config.yaml
num_hidden_layers: 8
hidden_size: 128
num_attention_heads: 2
num_key_value_heads: 2
head_dim: 64
intermediate_size: 512
vocab_size: 4096
hidden_act: "gelu"
norm: "layernorm"
norm_place: "pre"
norm_eps: 1e-06
positions: "learned"
qk_norm: false
attn_scale: 0.125
bias: "none"
tie_word_embeddings: true
parallel_block: false
init: "normal"
init_std_qkv: 0.0442
init_std_o: 0.011
init_std_up: 0.0442
init_std_down: 0.011
optimizer: "soap_variant"
learning_rate: 0.00633
beta1: 0.95
beta2: 0.95
weight_decay: 0.03
lr_head: 0.00963
warmup_steps: 200
schedule: "wsd"
decay_fraction: 0.874
decay_shape: "linear"
final_lr_fraction: 0.0
batch_tokens: 32768
max_seq_len: 384
doc_mask: true
train_tokens: 137800000
max_steps: 4206
dataset: "wikipedia_en"
Each number is 128 + 32 x the weight over its row's rms, rounded and kept within 0 to 255. Layers, rows and columns count from 0. Numbers have three digits each. The size before them is the row's rms in percent of the matrix's.

# q: layer 5 attention query, 128x128, rms 0.245, rows 115-127, columns 0-63
# k: layer 5 attention key, 128x128, rms 0.229, rows 115-127, columns 0-63
# v: layer 5 attention value, 128x128, rms 0.187, rows 64-97, columns 0-63
# o: layer 5 attention output (transposed), 128x128, rms 0.177, rows 64-96, columns 0-63
q115 074:137111120166172124176146072167091124129079122053192060147159127118126113123128092200133153194122133087118123097110148160152201056131155109108137079107176182104116154119092184139155130173109143
k115 082:120091073129106127120170130138130144120099103086165113159115129095148135075076112147081139145141108171176126190090128126164147164108161097119134086071146179146043055128128161095147107108066176
q116 078:149137149172205156158109131185129065165130105158135131071139116158071126124102140110110126133165126165085187111079063158155166105186139141132123111103128118154063105138124084103122192145191167
k116 086:147089179092131119151136159153123102162155174119066145115095115088171133132141131081076133145147136171135154143038103128103167102107132109158140123113124118137041073155165063123126177178128137
q117 072:142112150125100072150149092110081129197121080210130146080138137146072143064167145087176093065161130153094078143109088091145067089102076140140163121139121085134172130160144108077176146134129124
k117 079:152114156100168153114163109110081102147146117158164134104093124167099120093109135099151115083156124160150082136133099083093075083096124164070121146117118087168124136125119083152124156087147163
q118 072:160094142133158143150077124113133139163124115093114122132137164087185200138125148156180105132102130080077116087104174100185149060055128137133146153124147178176139128133125135161126128177116163
k118 074:119125122078094167108136075113151132157110098198100163159116132079110143143130139143098109118085083155106118136143145110182150128174095085113141134100153155192193062136069139152093110097124149
q119 065:110109128178130135089152114145138163128122077100022109078108125161154049152136183149099139131100084079117113155118127078129175137150157116154121165160126132137110139157168163147065155115093170
k119 077:193118087150131124138177134168152151141096120134075118101132211132153100137164151153135089165150127125106074151121138180152124120122111161106137092162111173145101074118174126118107163119102079
q120 072:178078170163117126130128139089077139111126121138118114137143053161141125132120195085159115156082106138174126176116125111150074111128198136120083164148129104191132118096112116098137188138121079
k120 072:090107116182114147122098161080108150135164174175120125137166139107157141116119177144071091186130116065110085161152091193119146134125173088097131130069155145146140161111144093154156131151128102
q121 072:123101138094137099133158099175163107079117155106155139074154141162164104145176125143052114126128190135156119094164173161105165082076129108112089154105147127174144118154149131130113080145157067
k121 078:150154151141122171150167155174176100170066149094108134145095153110162112153125116146056107115133123130120137138145098130163178085069097133111164143128167094162106155124172142092107097111179225
q122 074:145167075125183116119097110071091150129097132137148146123158084178141151123107066130078138115168142101125154115189143107174105086150070068068080166163161149128128149177164137144071152145163080
k122 074:191100121114138119111194107092063136124207145149125113198126079159159167160139183107137140101178101142139103068149122195125093134187103115101156147123154140042106173097142139153066132093093126
q123 073:102117137123183143170078112045082170109129152151136128140133139088120061200140108082138136128138069073165097152134181066122125127174104057138105178064110150130055208088133133140111118136125148
k123 079:122151149101124144102122133140085106159130126197113104170144157120113113176145152085139125039111141061136069132139171127132143203126099112144114145133170151146043134130116122120112088170105087
q124 080:110153196199147149151154127181109146066085180122145154109112130112086162205171163080141121162093104138134101177095145122137114136139119115101160127097077122113136180108118198130104098090105151
k124 084:086115126098157162117127130182148142124021180128173070103128177133153124121125094096135125159136120115178082141135119103110126173127125049084142130101119112184134135137121114130118090141125090
q125 066:095137136142210099164148164121118107146088157060157142176101094152124131076154157118166094152108160164162136172138076131126069136112069154138107204147119141073116156179155111119083179169088156
k125 070:138119180117147095216156106126125107130144170096059100127103152146126160091107118132191154120102122118138111117197130124095057166079083101109118174095125092094125157166107095154105173186091158
q126 077:105081083117123196110088117115156115088134130116112073089091139126182138070138112076156150104101098078136135119155127183111089119154066091075145129171130115143130128076148129169088110119104123
k126 085:118119172110084173079110132097106166101148178096144088118125150059121146144138155086149158133107092084157132171143157158105073084145132106151140118147104122180070140102109147169116132143164141
q127 063:082149104188105118059123137125155085134115110150114168111139136126124116133160110087134087133165178106122155082115150135122155225044112148085100190084164176102109108116125145148158116095124146
k127 067:100183091122146161148110138141164087173099118164118181151107115165130091145146106100111067101096169158114137150052163152129117165086114125111178133157101137066175087152117173158110133160125190
v64 100:153138123137105139100164148102134183124210109137173158146083147104165133158098106169105182088145124131171116071148150165151130137124103136101189107130139170167089093166078172141096102083127125
o64 103:145147146140133118186149151196132130132088144109115132075138152207100108169183153088183097124131162182154075150209137121167119171103142174111137168145125076112121150166171196097172124081167123
v65 093:097110161109115112181101132179133092156128106114106172132098163161178142083141144191152177107194127128091137100125129133094185162104103155154145164164083141072174214141157145133180138118132119
o65 084:123133148114104148107128119178093155133056133090185112135158140078118196125076090111127131078123110100127136122105116094164170039067180105135095084142120146115223108104147080114087080109155189
v66 076:098169139144143090188073146126143149190163115060122113150154141077088125106166145091084226135117077141146082038126122134145110142158127119110125107149129159146097153069115123123133066193122147
o66 082:164125080063109142115163133072119083130144140138170097101124106108109149160109099147126133155074172094202142163147182145175142104157146072057081133108106149166102127148190136081090110113169144
v67 101:087112163099097160099144200077108082121117147137144088119101160115126155172089107146185104069138160192110118120092090078127162182087081096110095159155118189128094135111087110118086164090121146
o67 099:144149136203189108163122166167104165131131155116099102147124071173108142199114122122076120108131149111163102189184087186102143104120133128154147143091149072161143145140132136086168079152133164
v68 094:132145097174111172147124124085123152132131161137135153094088096158159104151103073128105093128160107160191058113145077140100111149175144149106107103105137120185090132117180126126168139097127147
o68 094:124113121123160133141120140091164153146081051121121126177144123133105151167129165075157110160143167180156192142111205114088154154159131099155111100073095169095129128078059183083106176096112110
v69 088:088138063139097188120125120125124118181103140130111147119126140177141150111057163110170132175095047167100106141149078088103173172171131138148180087165094115180166130148144082103190111120134149
o69 087:129160210156175120106188083137124151110100133148142117104125107116154150157169134187125108116117189098174171155157136149156122166092178096115102057121137121095083156080108148164121152174124170
v70 083:132163096095105092128147177117067130096162154069099199155163100106117140096132105154155136111129153100137147172157163087142089093139074116094172124109124092112100138143077143136181166117136103
o70 091:094117174125129122181093068188137131160099116178146073102114147177147089146148178145092185081114130119128099098147145134157130166124163112134132109126106129103051139154183121175142125109119181
v71 097:138142111131172152175125089120134121074080106105089113093139100108149106100143110135145126120100093096098143155078093143158150085106080201165143139116133090118170075115131199126210114163119185
o71 102:164077115113140129157160146021104128178093139135125169124130116128199173200141097149161089109096157179107083077085159126079077156159119125116097077207165093087179156140150116174144081148096089
v72 093:126129146106141137162151124164054126148208117092133149172115088131067114131075150037176124107122147134131138195121139109109124093136133128121160116178108145113135102169106136183177072131162186
o72 099:167103122208099142116145126095108149160091146158101100148142194156123126171114117145080165111157138114148112118216127128177136141107090102148075124099094068150142151081164114078146125128119064
v73 087:124117142163131121096134136114123158110156137133118097126181105124124116167097195081148160118104058098116083099121166125184161104107171081148112128118135172181098107126124168158132102141150044
o73 087:103156121118145111140150190192120085086156106113126157094104142153137141100104085114094101091122147175163120091169084127100085171105113215143120109142101132128142144158112062088105162148133146
v74 091:117161171144064127194115113156091096179143088142152198202087164069067171102148157058087124119122113132084136112103126174124121150118108107168148187157155136163140119188104155183138135149141135
o74 094:197115077143115078109191124110078133079165083153092121123124101165160085152120112192130110102105126138129112079134130076160123123120164181083100117112101064108153051076139146138130127133120098
v75 099:143131132119151084109137097136142083119115068151122122198141156096162123072149084115143152146138083145118107177129108091102120166113148119117118189146178153158087130130127163116123069128088084
o75 110:140138121141105166091083158087084114143222107107095111089095075116082127117138156111153094112150101155154096127073121130113103095136113154130159151153094110103125152057147131138149185131216092
v76 097:123093092117103168128080128128169131163132151160128072144113132109143185160139114128109122138161097150080090110127194165120139140115171131121125148071156191122176112158164093108195095173118108
o76 094:127186165129154158119169102081148120098140109100147177150146105139080151109175111127161108109146213095175129083135095126149080154097125150144104158168125080067106092167088119146080117096135165
v77 080:116120115129099191139126170137136079111161122178097155095108169103191124092144131107171110116100142157065139182163099123136110164159088110032121141145089124133148156099154176123161124119176167
o77 086:193099106123184133123108111147072143133072119118104123162108155122089119162091120170112093145122109084169139134142069190098109189080141081179204091143149171096163055122127188131137109146169150
v78 087:106196121147126168104186118142102114108083142155155078082183073156093142132161133112025112136126153086094175088189197122191101169139130137149140148123143150120156098129146174066135152162079114
o78 092:116069077100129132131144116111142107150150128122071124180127154114140178099107141133148175117080124227161126118078110081094101115137154118094143098146132072167088117141109025124106124115102137
v79 084:126165070122085090086182132157128076171125148107115113093114082056125103162157102082182164104107163088155138123127075131079126114112112084087094180110167142139162066166129139166172161107101108
o79 091:101096080155105105181112128079088179121156136169099116196124161145162208072088106134153124144120074149142140115134175118155108149145148114144161160122087128078136165090139124095095117145155104
v80 090:121116122114095095127115114157141108142087100113084212140148061114084127184130132128075153185145086112077129105180150115127115120129162131119124141129116085105077202139148154138137215142113089
o80 087:138107155085083158139074141199092106120152146116143093156104083146169086117093133145096104113138079146135186146088133126129157082134139125131152126075143164123136083137129072154148109148140099
v81 081:154116128136125107139120078164141119058119138154105093081136147093163148073151115124177159088155136069132163146144093137103110109124154082160130124148187068093144098127112117106152083162207186
o81 092:073141114096103107072129157121171126159161102086132150169117146093137136124080128117089099103124096123108128128162164130090131141152151143144137135147093179106085131094145066158124098149077126
v82 091:167093162144113143160078166104123120128130109100156151145098163166121169105115102086143104123104166122088103126110106184131083150151140085097124096166152102107175134134164139115103100157070131
o82 095:068096140141119143065150105101136141092154123139174117145131157139161089130102110104112105136128098147149133076126125114116141171131130188129136160122090190134092133138067126154143123070179098
v83 094:125108188084142175082157177162163094120121086131111097137094152105140120123085175147144109081118102134163124129109121145122120113139058151146120166130089133087124095163171178146120114108147156
o83 092:140167116120079078113077118084128087131132137144140121148139122168122099117158105098150162110189100118097101128115164155153103135166158107160196088159133098193143177072147094075113123140211078
v84 097:143160162144138139117125069158172177091122122138096114129128146131147136123188125098062172165110118161149080161136103152107131107169105163088114239146096070116153112155029139157097099139143176
o84 102:149134132099104124113129135123104121101185093149192132135104072135127154107136118192157090166138124138121132129098137095190100133129167157096144092109159117131098105143143180085172112108145081
v85 094:079103118152086099081155110105199106077119152138106134132126172118128117152192086146157122197161146158163170158134102094119050158139078117140106146162150171200062164094153150078134095156151092
o85 091:185110166076203135135126152117113132177138112133118121126100085141122050102127184111195114125094101136172121135083134121097177095169128096144114185132104113095105172147126122115102130115152138
v86 096:126078145147107166111132107115047087095117149088162112180093097152145112080123110147163165142072057105193082151144174128115094145159130103140130096130211106137100129097097125097138126133101117
o86 092:118168119108141073091128153143154152198173089161089121095131134181103066138136152107096095102092147105098141135092123153149164148117086119109119119119051121183104097094103112153066092156130144
v87 102:089065089094121115109129184092117124106113104102149099112102186071092108089097075089135103092149114098117136100145186108114079075168131153169056153070108149125124090195135116121169085167145086
o87 100:127129165115173098080105101170126122106129076099100123106128083101143089142159178150141145153113141136115097092158104157127118114085142114050199113112132082136180171092106146086061128178131123
v88 081:121136166105115152127116149158167092137128097112110085156157128160135104055142161142148111135125152113121136134116106150101114138156173185068206127137125134139150111074139098128144197172170136
o88 085:160141122100118130127146107109177077103067165180163152091096146148137106192130124158029157108096115063159102158089200140183141168122135157162168118124112109083120112159102129135146057127079104
v89 082:096088179096143153087128130073138135151150147159153105114114137130122136127148134092158154134212168107089187107177186135120095099098093165136186137182121137152161076126076142131063162175131151
o89 087:077177135145123103092115159154117139128072127122133172139108150059154155180125141159164165080120089096146137126128093074178147102143136118084145081077036110107139131124204083108127119133103101
v90 097:152128157131143143195140099080111152159101137157117039222168126158139118173086122053115125125140131139117179111100176148138125067104116140139076105096140148072119153133144156159191081178126109
o90 092:149146101103150120115112164148067101096150108090132139125136135096145143095122105094130154101114151135167101129191103071130155217125075127104113152157128102168124080149124085153080149121168110
v91 078:102145102094138078137183096068082126110130179171164150090140176086125103117147131169116120112102113117146071164113148074150100117122135116137220118093104114094129139118140093114114157130157082
o91 078:132152134182160132144097139165143128163111140124069159159201102130100147169125182120135136162154160168081162105164106130084171088100135128152128113141096170168157073217123140162102100150115179
v92 092:155147138131053146147124102145111146146090094051151117130100050120147135116161122109168091142083092169108122133155176169189120150106113117113170133138134191184110167147161091138169128126116149
o92 091:165103119106156054139139112105089122110146110154122143127143221088178124145150153166093140152169085183129100116066108110106184137136147159170121118116136136171105121083091172154156136162129127
v93 082:053120110099089125113140132167113154109103108123122136090162038177065166123087125118119101151095143138131140103144127150102033119097092157063130133123099125121144126121087131128182196128140107
o93 086:164182168117148113121162077130114091095128136159104051174118092084171114170118098123151153120113108121108070172122124135119121150106116141189148101156160118131081135168102108129102083122143129
v94 092:151115101150108145148101124130074139094073124097142088138184162157059173120089188064113108128097084107109148098139188148132143101115104157170158158179162083164149114132142116146126133142116128
o94 100:129142094070077110109134066105104113156164158143097182127150096099108067189160089138111144111120167132125131132125058037114155173110141137042075095114122146111118099138156122092134138126100153
v95 089:168127143185115173121115152112071154174161066122132100132110115086110175076103078112122167026134161091164183087095131077157104146096117128093163107170125118121142107108093103161137117198167065
o95 087:111096032060162051096145130134146097159087152148125168118104111177140120102130163146073157101124124154129069094134139134095095071140114119146104132023166150113160083138206130102057121129095119
v96 081:169149118103063090171123135113151101135138179153146143071151136147121120090156114138137130134072117142172101117116133160173141150086167093125138137141131159151150091140109117091146113124107178
o96 088:172126118158118124132151158143104105156182074181119121134134109112113134122116130138081103156136092129134124151185150111093064140068096127171103099101138130115127065122096138131083140127130125
v97 092:169169121054136146091084194112159088150125168110127112072113159248086144093129093172070105149065119178104148125140130113131162109155153106109159121175099107158131147097171098166120165123106111